From a checkpoint of a small transformer trained on Wikipedia.
Size: 20 layers, width 320, 10 heads of 32, MLP 1280 GELU, vocabulary 8192, 27.3M parameters.
Architecture: LayerNorm before each block, no biases in attention or MLP, tied embeddings, normalized queries and keys, attention and MLP in parallel.
Training: a variant of Muon for these matrices, 700M tokens, 10683 steps.
Each number is 128 + 24 x the weight over its row's rms, rounded and kept within 0 to 255. Layers, rows and columns count from 0. Numbers have three digits each. The size before them is the row's rms in percent of the matrix's.

# layer 3 attention query, 320x320, rms 0.0278, rows 170-255, columns 160-199
100:115169153165133092056141138087082132138088115070138153081106158117171102111123107147110143130139158116127133174120154091
103:122112115120132154168139116124164150131097091124188147129148113139131094103152143160155133153151110133092128138140136102
098:181136157141147068135169154112111127096147098090134103139166088144132147157085142157107104130131104139142127127101078143
104:139140143132159140110128129167131129115157151153133119118141122112106105166107079156099164143133152050114152126144127150
103:095173108131167129130138059147151110129123145154087147144109138130109189134112155169100087101131083127108145142132144178
103:114143127152141144154147093108151143112112102139120135189117138115114135095085167128119103146172121092113136157109098139
098:149115151153125140128133102149105140146067115092118071127155143131098105161103123114121160110130100125117102096125122130
103:140077113108157145132136145127142117155111108112142164142112114111139112092112128156082128116129110134146140080096080196
100:145141133119129140096150146114147175133138121163125138119112088114150154137124105117105112139151130080168130106153089108
106:122138127136172156105176102107153159130152096101126118117137186184108113133124137084066073116121097139133131159168113127
103:159130131104146116144128133109129101083125123144136181122092101147164133138124119137102167153154116143179154133131136162
102:173134099152109152146150114180108123092096088120155158123103092125142114125111104107123108123065133116148123107082111095
088:111113117136111109116134117131148097101115099123111144139123142098108156083143095126093091135130142127142137131116138142
097:130127149145131132141135093124128145150143192088172098125141154124128143144141135148157174136091129134121140124131082153
103:112086133132127146110124124123118128159097151094165131172093130133118102063101129103130086101132136102090114139169132126
098:121102126117135102157121149147160110149130142095129117134127143106112100123127092080112136116131157127126149148114146150
100:125135134091105103117146176110117137130125108126100120117138169075092140118152152115136152148132116133106126131123133116
100:135160129155113171158141078132142154149117160101144110200154131130150111131093125144095143145118122095137110124137098108
098:160108164149095134121165108116163105081130119162130101090106103112114146150182138172104090093140161158140090124116169130
099:152123122106115128112109147100170112161115130119158149147072120146137102093157077125102115119126167142120129131159172133
097:099092112095133172136099128143109180170138153105122118119124153152147117144104139129185172148126120133102156119137088106
101:124151126108133135140153129176101121144126186120137157130169116133127160138135119078149107136112131139092130165099130143
097:106080117154152130092094069142121120122142078145157159140118134140134143133149097140128113145094077128125128087165090121
099:122115124122083084166107143122117132127159152072116128132112188141124096147200108145066141117127170136115136143118169137
098:116130115138125149108096105076115123126152133113069167130141136141178114157128100105166092095121146118103161142136086137
088:101152141132071153149134145116127138093160143108122157127113132150133145123138120137139144165129106121111132137090131183
095:154139148152145124109112115124104127152145084175093132092119164110113114151151094120107153112129101112091158154130060097
094:136113131077108110107106200119137114084126106094143149107112149146122108172087115172175115163130148118147139118131135120
091:138128150141119107120102156132138121079112190141136059120102091088135153128114138124132165137176145137127061103166146128
107:158147115116128144126118122103134119084170142160084090140113058105125145121143139137134130125142155122127089143106138169
096:107125132159146106144137098142097164133111131148112123136148144129094115161117094142126118176068093108117133160166115104
092:109104142144076141142111092119097118152088159128100141099133142117109122103134124179134151148154118120097134122113140163
098:128144140158136162134134142107091156159094095116119154118133127151129127114143127079127121125111094141097084144174098086
091:150173114107111134126155111149093155130111119125174118122152113123112123068152108109109127126107128111146138124128130087
098:157103100136121138153130155104128169147168107157103135114126121168151122128132105139153112089142096098165110075139124086
099:108106117127095104138134104104113143147083110138123105146119175151112101134139116135128159116164137124128110123164112177
101:095133117165132146163145125087108084118172100123129122110123118140136129124152110098102140104156115137136119099111138130
092:125107156143125112161131128108095103099161167106185153137181170154131106122131127102114149086121130121156122109154111104
088:110107115143098133094128149167145101107158132121136129107123144111089114135106159137118157157105142120132122108146097162
102:163165131108105134085127131143103130149106129124160148138138098146144200097151076071141141141176103136161105151151105106
108:111137121107137168092119154105121093112150153079114162110148129132113081135162141099138109103118150136106122099132116121
116:106131119115096117157142118051101118082148146113126110150124146110142105148141139138147148134134088131133140129128142137
100:143129140141127148125096168067141148074112155115137098112096109103101113113152126152131153129131128105180121128143124103
079:126164104139141140144111114125165135127142148117095109085077114122134174137120113150125147085122156143102140083117123163
102:130125126120121147118085165101086137102145133089097145159115151140133134169138118171124151142118133095134153134136121147
103:117143126118147114087103146133146058180142148113102128121112170130133118152115093119122115129161096114116138130121137150
098:084113117135089133143102087090148087136127115125124113101101105161199120164162079103151132115163107108124128100152146121
096:163143149135128134141117114144163128138155140102071086093144136136121120164148187157119143118152098144107142138160110105
086:129158123129136107109123119081125154101176112152134096173151142145121087152142119148089136158141141104151130144163153101
096:115113139126152134118115141120146177148132118135107142095171126133103143088140141132113116112106135165127151078166086117
099:102111113177151143123143140150097091136130113088131118167126145104163123124117158139160083118119108132157128117110167138
090:127118127133149131118112108124109136136131137162086166113094110101126102124134135098113103122168108116111099134104094127
099:126085138156098122171114143112136161170090163130098137135175144092124099130192096127117144111110140110122142130147158156
102:126143080079140124129174149062137138114130142149122131125129135137150129122144129131144173153086127158070167138099156127
099:094156143089117096094181112122114168104129098152146145128125157150112144114149134130140115158168139144136114139127101101
101:128096109175150109133165098140108184126174143129123129157085152158153155102102148099123107139131154155127135128107098077
102:152136086142124119141125130156126122153112118117129093121134150103119121115102129138125118076155120110091123113139117106
106:102107109151147129173134132109128156181101104137145145178111193138130140115149124116105141092150120138111087174122110127
108:121110115181136168147122155114195134111130092091125101134111171064097116173125148155137148121152123138169139138113130139
106:169120137162114124183115106129139133173128109113149172124111163166144115159121172155141143176145162108126134170124157111
105:141105154159160150131118108129071083106102161123142113115096134098191140163122132132134134131101128164145118123121115138
100:146133118088103064116091139119137144091143114127157164125149123144175097149179113139130119112083148143188153082100167134
101:138147103104111114140130132125126113183130156137098168116092099112161118122080184147159118124147110103134137116072152123
106:133114099162127127173168126133157137137164107126151161110107132142121169104139156152103106118097123139144143122144142130
103:070118137156057127114117136136124137125138116134136107123107143119116116135159114097112141132139087085139137107088149162
101:072086107183109098136126141112145186077144154110115101117154092123119134137144126152153087124149161142106101084116139166
104:160151123174104110109168091136120159088121125117097212050130155129135138104142131163118119128125111134128110170145145118
108:111154064093109133126213149094125174143069164138132124150161109155159137148104126120089134146126144132113120102142151142
114:080096143137149144161102137176137175128165144121129123131120140184164117152136121129153158131148132161134159093099140174
104:128116130187098125102133147152104112128090129124128128141088107140124116130119084105115127104121127107095124123128135140
103:118135178077068104153130161109125139118136106125156170136100137129087116167123104174114134157134127143148148140061116142
096:091153117161103160143110117094120119120112071163153139140127130106164121096099131131113107127094089129118104150101166099
104:137117135105087095087149103093144110146161149141131128117137129100142124141090107082125086150140079172096112171132110114
105:130160158145092101111126105132158137146093146136141151112142134126107136153124152108088077124163156103122119113162113113
103:129089110140137168152139126128117103137120131125102157124122125123126113124135131100143110138139138103132124162075086138
103:077127094139139142111102178172089114121113103136104114107153165184149128130146075164114124123149155161132085108129146090
102:164164095109100095104150123146125153157099151168144124138111150126124111109134134147145140087140114097111128110132123141
105:101141149133109084109143110147151140133100118124111173136159150121142140155104155096132124129092130101117113094095099115
099:134134123158110122125142111128117138134142153144098123066125147102159123132118151155139114134103152126158111180128121105
099:126136102121118132074099130128113081115073087126097137175136144139132131122168104131151140152130176131148133095173116128
107:097151162080123180104125111155119161122132129120116168089100131122081126118146161129093127127106103128139086087103132173
101:148153080131112188111128112103142127137161097084056141123150154127146157126141113095115119132097143129136106161123137061
104:107105130151107094115098118153105121164154110128105098156126117180108121158170124137150129125131093113144132124134131128
099:130119144087149131128142121133106142147093097108141164188149140151190103115112136118116117155147094106096108162147151128
107:127112119144132127129122136110169151116174134114109122134139130137154141160131139159148136127130105103166109135162132140
106:105073123154125159135121116116154116154126154114136100094118135114136102111141142153137160154138151164134172117133134127
# layer 3 attention key, 320x320, rms 0.0277, rows 170-255, columns 160-199
107:134112132111143178160117116154133112141147160184109091115118099115101143149111143099153150132080139106099150127133156131
101:164151094136118157088151143165119160116116136124136128114133128107143161132094121095062155134130126114158102111120165139
100:139162123108150131112121145136151083128090075176133127100145152107147148078122153122124095126106122097122167121126109150
100:150110127114126091155133146125115099125099156130153123146117128145202152094099196142090133130093084167147104123135104093
100:138108120161111149116137105141140148125109144132145101119146093095109106122135104107148172189100210127103103106113123135
106:087118131124113121095110170102102096118071160087139127110129104131137085144154141129128144117128137098109097119117167097
106:101142130113131179105162117137094138152174146098103122100119143094124127159086161108107106126122154087116151126107139103
105:088112089128095110096082128111121151100133133124075149103150094132116130134149122102169123127122119108113134160115109137
105:130142119173106132169148116144123139107131135117144122121108121131145092096179153099145083088160135148155133123109133090
109:107125140087114114136079111135108069122148118135105114131110134110121140159101185122168137128100149112150139162105181117
102:124110112146166128117138086100147133152131123117134095093118120106099130104137150090152115114129180126079102125160077122
104:124125126098113113089150111077135129134155168174167134154152108145116120148142131153094079157180137122148129124158096134
084:136150155128129147108103121108132131160132125126144139141127132125143151164127138127105117126141138174139128136108125145
091:107143173150150123162125116200137137121151099125144122123135132158126103102101129132129149139170133128093139135116137096
109:084149130126128138128142151166166134122128120143105113114161141124136105124082097121131173148122122127126174109089083137
103:132184144135122159141101096110104127150116127129099151114173136132111137157139136168152121166129162090112117124137147096
101:110132103149140146112124094134133147087127100130081092158134150149132117147120097175113089125125172141116135114120116089
100:131138195176134124133153146107080105082135144116155118087087124142113160157135144146188148066143145127095130168151168131
107:133152094121127187127161138121121116134125110116092133151068106122090095155113095109128131121093152077129116131155115108
107:103115132113154132140103093133123176101118133139149123151209114122125119143123135096139141196118132128107106147109143141
087:133145111150118081105139126183149127109133163139135099128140125110122126047138134145133128140132139098154124141101138136
099:106117146132112166148115156100147111138147140112178092123113170135098121124143161133149086139111135115156170071121140102
099:094093147098154106145137104115142124141093111144079141130142102084124091098153158085132135110071101074090150152166102082
093:094144115127123113134103093047121081079141106173141120123139130121135120141131138121159119106146136098114139106153145139
093:115114090153169081077103142074149160104178123106100106138138167141170123154131104170177118121123119108142146109149109099
081:140121123135139116108085173157154123104157134110144153142103152131112124109142138149123095173146141105128134115082130166
088:153102098100097144118125126074099122124147126115120125098102152128130131139175089138120119138165087158148120135141080088
087:149142099161122139090085149149104128157141114135155110128146100184135109150121124151130122118065094114142106130140125112
088:151156152147136171108163153096126110136148158100082170112117113082139149142153101134146136127116123137146078144118176122
099:128123089131120114062131116104164155126166146141119092118143096122140148144122121156133140098138106122120147139120089105
090:181187056115104113110122143130165092149159129148101111156125148134122108135100140128153085135116148160135128128121102142
090:162097105123136116120122164124179140140118118126092115107079142150192099133104116097160133122157132134166130112097112155
091:112140155087105140125131175124123155154156128108100106121100138097133127119136106120123170140134120141162134131131099118
088:110179115139152137149145191132136126135113090172120115147081136120077148097124149086159143142143113116147123090154085124
102:158117126145102144111091159097082111098116122165116133128122166115135122125132126155135125186123111134110119160134079151
092:092094106155123117138100099123117107103125136142142093128110124112110127120168152130187144088083102071072112116119135110
096:141164189127122129138099099113139094151132163168121138156111133062120091075149135118133155096148161113155128143160141166
093:127155116142127162097161129142116149132112140135098161112111127148134132140185129161095108155102127151144144148112113131
084:114150111125165128103097127112154080119125157160103140129138157116107067131135112119152124144148115119132128151102145102
102:091193095108130134125126144170123153153120133154131135127163110138109135139123135128116117139107108103103141135140118108
093:150161173149132152120122125121136105095136158149112135123099137096104128139158101085117104117110112160120098133177126095
094:102157124147135105110103110104134116114149130163138097177125137094131087146096151116107112131158103135123162114142137173
101:111101149124141130098071102102121139102114135177093092135129134166095127129160099108145157111159111140134113148155122103
073:124067133138151106114079114107123148152147128124114122106141102081111097110143102078138085113135138121171118109089144162
092:097105099152142092136069115127143102125178114135101103146141171135129101158088142150133113131136129136114098081122136165
092:165124111145156131075146114108148162133189085120095117108145117134137157152130123149123152121108150154131157134159121132
093:165104162136092137118107127107152175151164129101083146115086090115142158112150118128146112079129137142116151124068092129
094:132142113149121105057087145097141100146099107149128084154148092120173124143137141098143131133155088143160078108166142147
080:135148118120134118137135121139127087129135162081129141168137106112149160132137115139088138182146137148120148144080152130
090:115096073142137133129073111158150100113166155147116103161123091146151142104107110136157120109130084121130135120158110100
094:102075184125123103088165146132148107119155125136115113111157157139109123147096121123137140136142135130157122121128146145
086:111134093138092120138104135127145148173123125110098119148151111125123132112147133118113089113132172126116164122135106144
092:105109132103124167123138131111076100141153112103141118136096120123133140091134165114187096102131099160155083154071144101
091:108172118094143096124143125154116148124156140151152151091126140116086111142137160159134102154128098137146100158115125146
106:124114109131178179156125082123129147177096098120120105113165100139113133108139123090101093166158133128141113153142153172
107:129114166121094146122067100130132151136095154119143093099120169160088129159143130130135125121158130089111086123124115114
107:124102146132128096120137154155110124161104136154101115131150140157171113120103131132165152135145089141110138161121168175
100:146135137155099129116121120112151141138100128144155139163133110070126112116145101130069098078100149113111156119103150113
109:158121078130127084202129145140139095131107120118166123142101141195152103116140155140127118141156111183125156134104152098
108:097154138134138098070101138116127191106106106109123125154127128153111154091140134143138151075175102137109123136141148160
110:120116120068073148139126102137100174154155117151140150125141133161152149107148130143153122125116128154128171118127113130
112:150127103133124128111154107146109116167120154157109145132116147114149127174110138080120094138118123084103105132138101122
109:152184142130108105118106067123186117077142136144176167172154149134104148148143084097134104119143131156160140119182132107
107:152150132164112130172143079092095125142109133186093161116121152129112074151124161122117105122171153120138123144106158133
107:159127147104151129115137130114183133144128096104093151172121141126119115179142126162140121096107135116065118126134137076
108:149134135138162099149142122135127082130135092135128183107124090112125117093134116140134105070152112119136095140158115192
109:115119109132105120113105120126120110153108141123094131110127155136156150139132141122149111084147105158129118129095123136
109:124174138158152156106082083116164122136139125145103143123098136102153156153098133130108088109168172115125102138140076154
101:122129111137126099139140117186143142113127133127136119128118103130127113059124138139136145145127140099124120140112136119
101:100073125110130069128123123104132188093134075167162154124089101137202143109144149133138147133154095132132148152145109153
103:130156095157173106118140130103121100142153109125111118142125167115173138121146126087129141121136113106119130078148095119
095:133137125126128142130141131112122135147099174169107110126164123133111093136135094123151145133104114048171143099124115130
102:118101135173145087103139147118151127103122121130159139178155097117137125138145106135103099109182134114124122146089134182
119:138109080130120135117154132116135152112164156133141144164155132104100114164158136128102149148130151114110112138133176134
105:121176169070115186128120150099139090130165145118128070119132102115134109150151121140141142131085113114119119096166151079
104:128116159139142135155073110163139151132141110090111121112160163121116092092104131148123158144108141133121148159115119151
105:134138171143111178109099107103114161163122093148134160140109084121126147155169108097122081127103109118146153138147124108
106:133140161132140089093147144125150157102131122138152157109143092146162151117142107151146143110105100153113097122117140111
101:113149129096118112167100169134105091157173108123138159108140134174091165109134145118124143163131094111126147135100137144
108:129110148127116143136171101167120120113146129148129115086142127182127168150134114141100168147122121121135094119130162133
107:138105101160109110115125097172156076139132132093155106127165122150180184109119109116127118108181173132103185163135135136
107:123113145126135160127118132105120144153151156077126123135146099125119121116127177139177128128094119113113118108128163136
105:139179126139088125106155128099103138109097137117128114133157151109121141139133121106116120125121135122124093101128089107
102:082130130154119139141115120125141177122099184136118134125151137124123196112097135126152106159115119137150145107144152127
110:118144121126146145175121148098094101091116101136144126134121162112107137107130142172131084123142098116128131133070137172
106:180152135119068167114137161168107129112121117131135118114110131098127118088157129140074126102120153152132149152125127159
# layer 3 attention value, 320x320, rms 0.0277, rows 160-240, columns 160-199
110:125131146184122149138150179088146142161122147090169153130132141148131128124124168150100138159125135127141130094125142143
106:158136145096125112107129125126084183148123174125111150111151147130111111130102100177117101146110126049114167106143120122
108:179093083111138118169112124183156144108125115114111112151128135142118127132179161180154117144104117139153135100096131132
113:115148136125120115115128054174152105160123124135096129119139125152108124143126124100102122132109127135128155132123151152
107:137118084152125128160099143107108148112094138100172114168123170153147091171129102087111135132172109115081142132111129123
115:144150132120104106125122148118133140101129114139124135093162090122105136112138075134105102163119114125145144151164122114
108:112130143122148132160077140151132110128117110146151112134119178112091154136099159127112127162135155130111131124098155140
112:178165126172125130122182068142149179127112162097098144129149120102178131149108142134110123088113169137118120147126102140
097:127094163104201115166130145142101072137127135141107134162138121160060106125149075149135070154104114129144112141127124150
103:182135072100109130146157175128162139148131120145107133132142107132135133129149161136127100153098133152124100107113078136
094:139144131081120093152134187142118099127133164111130079089112163148119108097135125128100131127108110150156103129079158081
111:132098149096084125121094150098134106136157111146116135139146111166108151088094131139122113156085102088136109120101130105
115:143107103105113154096103103115123112121137095123160147093136109103132145125153121164129120109138173145145132149106166168
108:097138162127165135109171138089125109141108150108086088170090158134122148145146143183106141120141155119105133131132122133
102:147158131123109136167106161105103105135121172112119084145117102106132137122157106112099151127155085136121134154133155123
100:121140077083080112139159124131118144109102130130130118180135139161122161143156142137163086088100067130137132119092149140
117:162099155128109156105149121131129124121117111121113100129096103151194124159117140139085158132118110122129155121144154120
109:116159096118136101140114152122098115150125150145082106137112124084157120139132126123102142146148173119097080123114105155
103:096105140135118083105104135175115141138116106110158096151112160127105157143131123151128130120126131133106125131141131114
105:128131116117106127135141140134119178156121147151108136154161121133157133149137131116147128171131147153110156138089148153
114:176190102115146136135110099121135124155136137159118111112112119130177148129144139186133170140128139119137125110101100120
105:162086110139131101163121086155129143115162149104151139107183126148104133139136146121130145093109113146115089145107149094
120:140136115128120113107150166112183199152144139147162149090117113130157128100104080107158149149104121115101166129155136160
118:136125155169121117103141123118100171148126106129152144113101082104101125108123126112134144103155091132120124095136133141
123:143120126072126167140129136135134125129128103127154091122140155140137168152112156141103141109144165139119144129154122163
108:166131214122125111133148107172134082098125122166109122071100122134105120161096156125115130118131142147137135160123132144
102:124107117139123120143096131136098153164159153081084160156095146124165139140158115145104115134158140138123130203135084130
117:119127136119132160097147114141145140085124132144123116136126098075119168112138126162108176139114151157118110151106102115
111:099117115143133169143120125085132148128159148110138130150109142119183096100107076161132150117083116144085122142131098093
112:081140141087144108086113139123137127105142155131137117137112147126113169159095137112113119144190136155146173112139128071
112:084134118172104116144100129099136142120134115149084144163148155148125142125142089134160132133099135134123105128161155138
119:125111111063127133149140145147122108120152154160043119117134153125125104115111143077136089172154127105108108116130153131
092:131087086132089116127153164135131129154113170098165134098175141143110128137136131117121112119130139123123090146092145159
083:160101096156129130104150103125104127139092117125101134114173112118127132119177176121185084140136156106134142129119112109
090:141113059089105130097118118113145106097129174111137123050121084125097139141100139129131109103195129096147121110135117126
090:130143124146138153180124107129152119114117096157096131130174142116158088137134138130155130121085117112128097126111117154
090:120148103102177177140137165148127171116100120094154109129153105110130136125137141145114148160154121190128094130125172111
082:143134124127083101089090146121150154166096170122119114143118157117170103158120132132132151108133152092141144130132116089
092:137048129158097114108134135127153129173141103135146131187142136131119090163144163127149143107137139088146153142125160145
084:140133108158085156119095139129116142123101095123153082087131124112118143115142131150137089127166215136092092122167131161
077:113154080168103149109128192118125123142136130154115120159179143115133138126142111109130159123131106106130094096096073156
076:161103172138098143118117140123110162157134113120149140102117189144124125133131078099121120101127152118155132122136078173
078:096127128103119134164115143169125127131108136055069150126163106105136120164121110139132160112146115105168107100127149127
074:092134108192121166116134126161109170136086096149126141161135149123123112123098111137118145135136144120158123130129126124
079:106136143106169127133147123152125099104153154117144109147085137131150111156120095123120117102181137154072115100117122132
079:131134090123133133190096117152111128146149123169146127073101103147138136146095156128116120136127117166089134127087155096
093:157141104143117112121169110128122103140168163100147147108150135170140106116102160095143138114157100120158141147113093136
080:145098101152101132146098108145127127130105093143119098143138181140131122144102139087138128130131111097141099148138123109
082:132118114167100146100161072108103141164163118127111139139112095122122117112095147147126129123132152128132112143074118104
085:108146183140158140121114096180103152142109127110083128079091060127139099124065139085136064142135157146121165113121118097
081:102109098179134134146118141127115118129142145141123124130159168114110140170126117134115107133109072114109135099105078209
076:135092139083074116158116147164125158128166150082127153193123138124096159128156077132074124101129138158131162129102140134
081:097133120124166164130183121156107136139089128094101134154077105108135174151111116154159133122130140136126132140151114117
084:147135186092118164116198101156132151128106126143155150110133062096080119132113132122121176126149151146106168133132139123
082:100168115104141155114089130176124122148123152082082107117154077137154145106140100148090148138128154183158121165148152126
087:086153106111105139174119119150147161156111093154113131133072080138146089108090153159096158091147120152126089151142137153
075:120121131121129140124119160163128114123139106147118129140159128119123140100141184099130105130091141082102096083121120155
081:141141105150136175140129140110127107147107089134146138136150133126129113121108164142135079160122130109149073139106121179
079:102145118098121167161104110167106117107136133152080108121084134115136141140099145118150143141169100153124150136124105109
085:130103090114109103075115193155122149094179147139137120081148161169152097145106131105188105126141119100131097121157120140
078:099108124115127131115116152158134131135123151103083134113116122136128109136147149120178150095083145157127092097126128146
081:067100132102114100139139094136120096171127139152157109135121178171140151142128123145121155121102162104139122116143117159
078:087113114141167132127113107112099126114125123146100124089104172164094107145126111120123102155114158101120144156138111139
091:132126154115099123126114114100145137100157136129151119065107146140131140149159044155111150147158079095134127166134112137
098:092159117157148112130125166129169126114176124113091143114133098104131127113126083150094136137150145118121091080132090119
111:088122152126122104149129135155120135147086097114120097149095111091148089129091167194169129094129109103114115157139137159
106:129134100093092109136127155125119110143190119136155132151122122140130146202071115136172144128108097118103126129140092127
099:085124150112169116143138104147119119120108129129116139116114113156111150130100070151133164105091127124125140145089160154
102:139137121177138141142082152098083117109085133094115112158105201161134110126148111111106094090132143173095127134099139096
103:138123111117158139154111157100112105146075115104170156177133124147129118088150146137155142098151085104141150154127162105
101:120161134196085170113134167144148107161113144113095096145125116138109164135099136122124136120115182154103138138171129074
102:133147161068136100135130158108135131117129115081143119115127144084122134179112167148114119123111111143139135126170127124
107:184166135118128125132111149121118160084148195175135097107120151122163104140142095149178138154137098113091150094128121090
101:121108156128119115161118130134130151141120141171123110135138148082186094137075088108121124155119117166114111145104120102
100:100111122123116141135135112176078114126125130155130130108084145111135155154145123118133160107147144106104138137092130129
112:116117115093098124116128125140125139145168116148115135157158142134135132134142156141135132124130109120129102141135166158
108:104115154132146180138149139141127120150123099110139091141168141120126161151115100125183095136127125110122100110099143121
100:100108123116192128171128153139114100129133129124140171137138120136100121103156175135137154128135142096144127154137121159
108:093142154137122103140108106136133107089104112112155106102144116188153124119117146144154131124146144132093112124130164110
103:095119115185154144115144079142154132113173102160060148144090099139119111148146080142073094111113149117108122125110095162
098:131101124139165148127131138111099139107123107112124161149168122160114167104143149142110123150145183124132128139113117145
# layer 3 attention output (transposed), 320x320, rms 0.0343, rows 160-240, columns 160-199
117:096133151101103135154112085169104138108155145133099095097113130139098112174113142127100147111110113083128130113132105102
105:122148135116132143160136117137133088112136138133161115149142143119121168106140149148115122141113119190083135128129103160
105:116175184127105144129134072098134132164121147127163124093112111162139161125105145092156116140184152116097122151137142138
113:145121117120126123143102179093134145113131099161115127077119134127135121124108129111132139137118136130138147146082118141
106:141120169117128121120131130149151121138084105154112134132117112134113185117137168117140135126120162140184107122140116101
121:121132090152164119114147128106138136112113133128165124117118151144113107165163111119129169082142107110090115103103138130
115:128130118117120128105155114131120160112140106144119116125111088138154108119128138128151151146166126133165122155161114135
119:093072112121143107145091151101122101099122138158134110105134144158103128111123108136141124097107083168146150119134142122
099:131152105117096148111154119147145134160162107110165142133121090107205139124090150116104136079115142122133134097123129103
105:064140163143102119124104080135107111139130147116085117132109126116116146154108112128117136133171140138139155136115149103
098:088130153138101147115132135141125113063153117152139187135113114117129137124129146148135138090123127136121130133141096150
120:111137125179132124123163128106114152122117167099109115102088132100159131147133110098155174095147150155134110117113132156
117:110130125151110070130134151116093122095147144133072142120133121165121121134127134089125123142127097094143115113151091087
110:145125089135113161152080089157155156113153092127167127136134080117146071130141119100149138150110119133140120137126134126
106:110109138136147146106160103115145152090160091139143175129103140146105077133142149145126116095123187110154119108118109108
101:140140140173165151109144142109152120146116126117129148088092111107109131120122154138150167170170187131137142098132129127
123:129148104120145097127106105128122133140139147137120138145135152118042133134155120122127084186145161142105154096143112140
115:140149136116090146116170131144143160119108116116147135130139154156119166127118126160132098098142105116163126138156164109
103:147135132111098169143159139085133138116106128133138167135165129124153105119127123079129143140081118127162149135114110183
107:099119115144148149127168140144115106127111097118140117119100076112127138100118118115155124079134147162147108137115150139
120:105107129120127114156123118090148170142097153105144106117129132138079107148113103141124065115165122124120114115134131161
111:096132149120109154126130153112129136119112139139101105124139186133151123114103111115141145152147134082133173142146139156
121:121134137126167148132142116126088108124169123098136105165165151123113120157135114161114131076097143113138110136115122145
125:144155082122161138145114133147118087102166094119080113122138156166165148127099124103137108142098136132126137163125118110
114:114143142196120123132152104149142137117133150133127179136161089143126078097144129082162151133092063073111107111108155102
112:121096084128118120132135121072112130152114087119141171151148128098132166101161117129142138106111074133090119138096136160
111:131125131116139163124138104119106107143115108136151119095178101130138101113075124108123125114115116138155114092095158131
116:141110119135141100122122135138136122133123111118135156107157179153122089146152095080130090112127102083136119115151145141
113:159141125140084133153123105151115133145106142142154106122150118129119161151119133121097115116178145107150136147129160151
114:141107105133110104115130138123146125140118078138106105139129095104131082091170103112139180106118120119151121143114115146
115:187109128123150112126108110167139109158113144113145121095092096135139122130111128115096160152168185121105127076118115138
123:139169166158121140106103113136134150131130099089222155134105088132118144143167105164105132132127150115123119114071116094
083:144121139153144152152141127092051108136139114134127135135158165137141091102161144122148111128145133123123137113145162099
080:142108137119101139180121123143092153137130158139116140138130125148171099124126134123098120166096074101145107081103133153
080:176120143094102123123124086167123129151097141139111130098146113145168099102146082139160123113155133120132085121132153135
080:126111113146150141109142147148117142151130160113097137124093176134118121114083142140108116142184116154117183130112118142
083:141107126120117140118087153117105132148110138135140103126173153148122098146092165131136183114131127093131122176126118145
077:124139116135101110098115102133140106121121103137140128109116129119141139134129119083149134178130115135064120140126110112
084:128167126102120114117138129134143124163112113116096143139109147111110130102155111119155114119107149166097127134109147115
075:122104114133104184164129158112088142124110142099143146087109173105150130124124140145145132134162079135091163173157133101
073:164151158138149126104141121111077147101106124125134153114159073091114121108164125069155161125100162162164150131109109100
070:106127134140095100144148131106124101142161142126120135152116111117130135142155093128129107132103144141147138115096159137
074:130152113142139148106130164163108135136101118111150114125107139128150110128121130147101133097084119136105144142088112118
063:161151128119100102114144176123126103105144146133169112107097130171146152137096110166131127154113119114134123137131101106
074:151128095113126157105115134157144145132131114137148096190125119104080159142128179089112091115107122129136161166121110100
069:155095118125149153122107130143115132108127137153187121161065107079147121108106133154109152137165132144138099128143112131
085:127120124105143138077148131116121144112124131106128101175110111147106125115145105106138119187146130169131156113116152113
073:169115120139121107131168142117139103098151156179121139104128125114129103140186129123118136087099146134133116112165093122
074:103082165092115099155114115106111130143153130083094145115119146134153130132101133165149145154137081142157106129109140144
081:148100091133115134143125126168124142162074128163137087115144156134096134164101135138111119144131101108154111149169108153
070:140105158107103144138123155118122077122169097139138127122129117116162111095169163106129160060151198122109132105127107091
071:104135144174114128136121164136059103093170136097131116106160152154124105141160131131130144073152135132134160089094110097
070:115077166139136124122150190128172087162163129159132134140107130138146111127078146129147148153147121095139113130093114160
074:105143118152140065149120132081100161136105151114114155112135162150143123167116108167096109114115092133120119085128141195
072:125111125115123113140140103157128143132111086129117112135168130158125137180082139124107126156145110134129107117099112122
083:141131104141111095143138136121170135128121097123074097101129181134080126155146169152108111105144126109104145140120115162
069:133122151154159129160143141125127150116141133112090112138124117151126156132139141112130140104135133150127144106103154112
078:122141099114133110174115153141115106116139144123122135112139147085126163100148155159156136135133158120135124174134136093
066:148080128154132116119099097113146126130131142130141142106122094110122139135147118070108125079153135112120124129178128115
076:141173120134145144107154109143132113118080149122171146139114115120121143120151139083144098120112134110137081099129123075
072:130152117116126119146085138139132105136115072114129126123147169111118146113159136097106103102142134127147123132128118108
073:086116114138110126079109101153101103143128108150129124101076075069151131085103141086130147154116158137114159159096132102
076:128098149136138144152140152135189123147128132131126127116107134090124131112133130142167134101127134143140087139150145088
078:128118087136111127109151145113118145166155083106106129118145111121102122113142116160206111148120133161094124106119149130
097:137105070099137098122123147095115138142120120139120124140149177134143077154133131139133131133103140126117129121098166141
116:139172132115130116140137133122150136105119166165118122145144144127118155092138120109119139121137107110126116101101096084
108:116179138165116125116156122081130114109125191133088191109130159148127124120164140176102098140128162093141119093110141162
097:166107101116109142115106136094085168153139094130120094129102137066149117115116147161100127158152106127100130154146179113
107:168136120108115140059138113104147128116123128160120152129146116118143118108140158124120137111110136118154149155162102141
106:094149143114140126105147124179147105100143143147094134151120094131127125127138130114111169140095168104112133124137085099
108:157141135114128128120162090115094138066116160132144094088113114126116133140098135055091118148151110149109118106124130168
106:102132136179157140084113098181115133132115177142132112148118153156135098109166112107100128120130141124073106099173150122
108:107127147094111138167177153107140123152133112143136146092124146099110116148104145115139133069108126163123077168116160125
103:117100100121108119110129111113115100099181113121128084103112126152112184094162100163155130100092127120129155159140109151
104:098090138140123130135166131132122114102127133131125104159147116133146111112095148095150087153132154191172106127121097176
112:105086131111119125149149112120095112103135061110111131132120140123135165163111135094138114122095135111132150104119130095
105:158135124114149102108083124110122089119126140140118114150108111148110102131126122141129085138154134117131113159112130146
101:120165134133134129149130108153137162118101096111070098138119130102180137128114114122126143102110148172138111072128160128
106:183144112140110158109159129144143097105159158082138129130118138091115083123137139123117138122154151176128108131121117092
101:122116093134113153138070132076161135169137144152128133098092104111120096064112146141146156157153127145106103155160137143
102:119145091137126139135146096132110160157157147129139104133118161110167064169157121116128140096157132111162127076114157124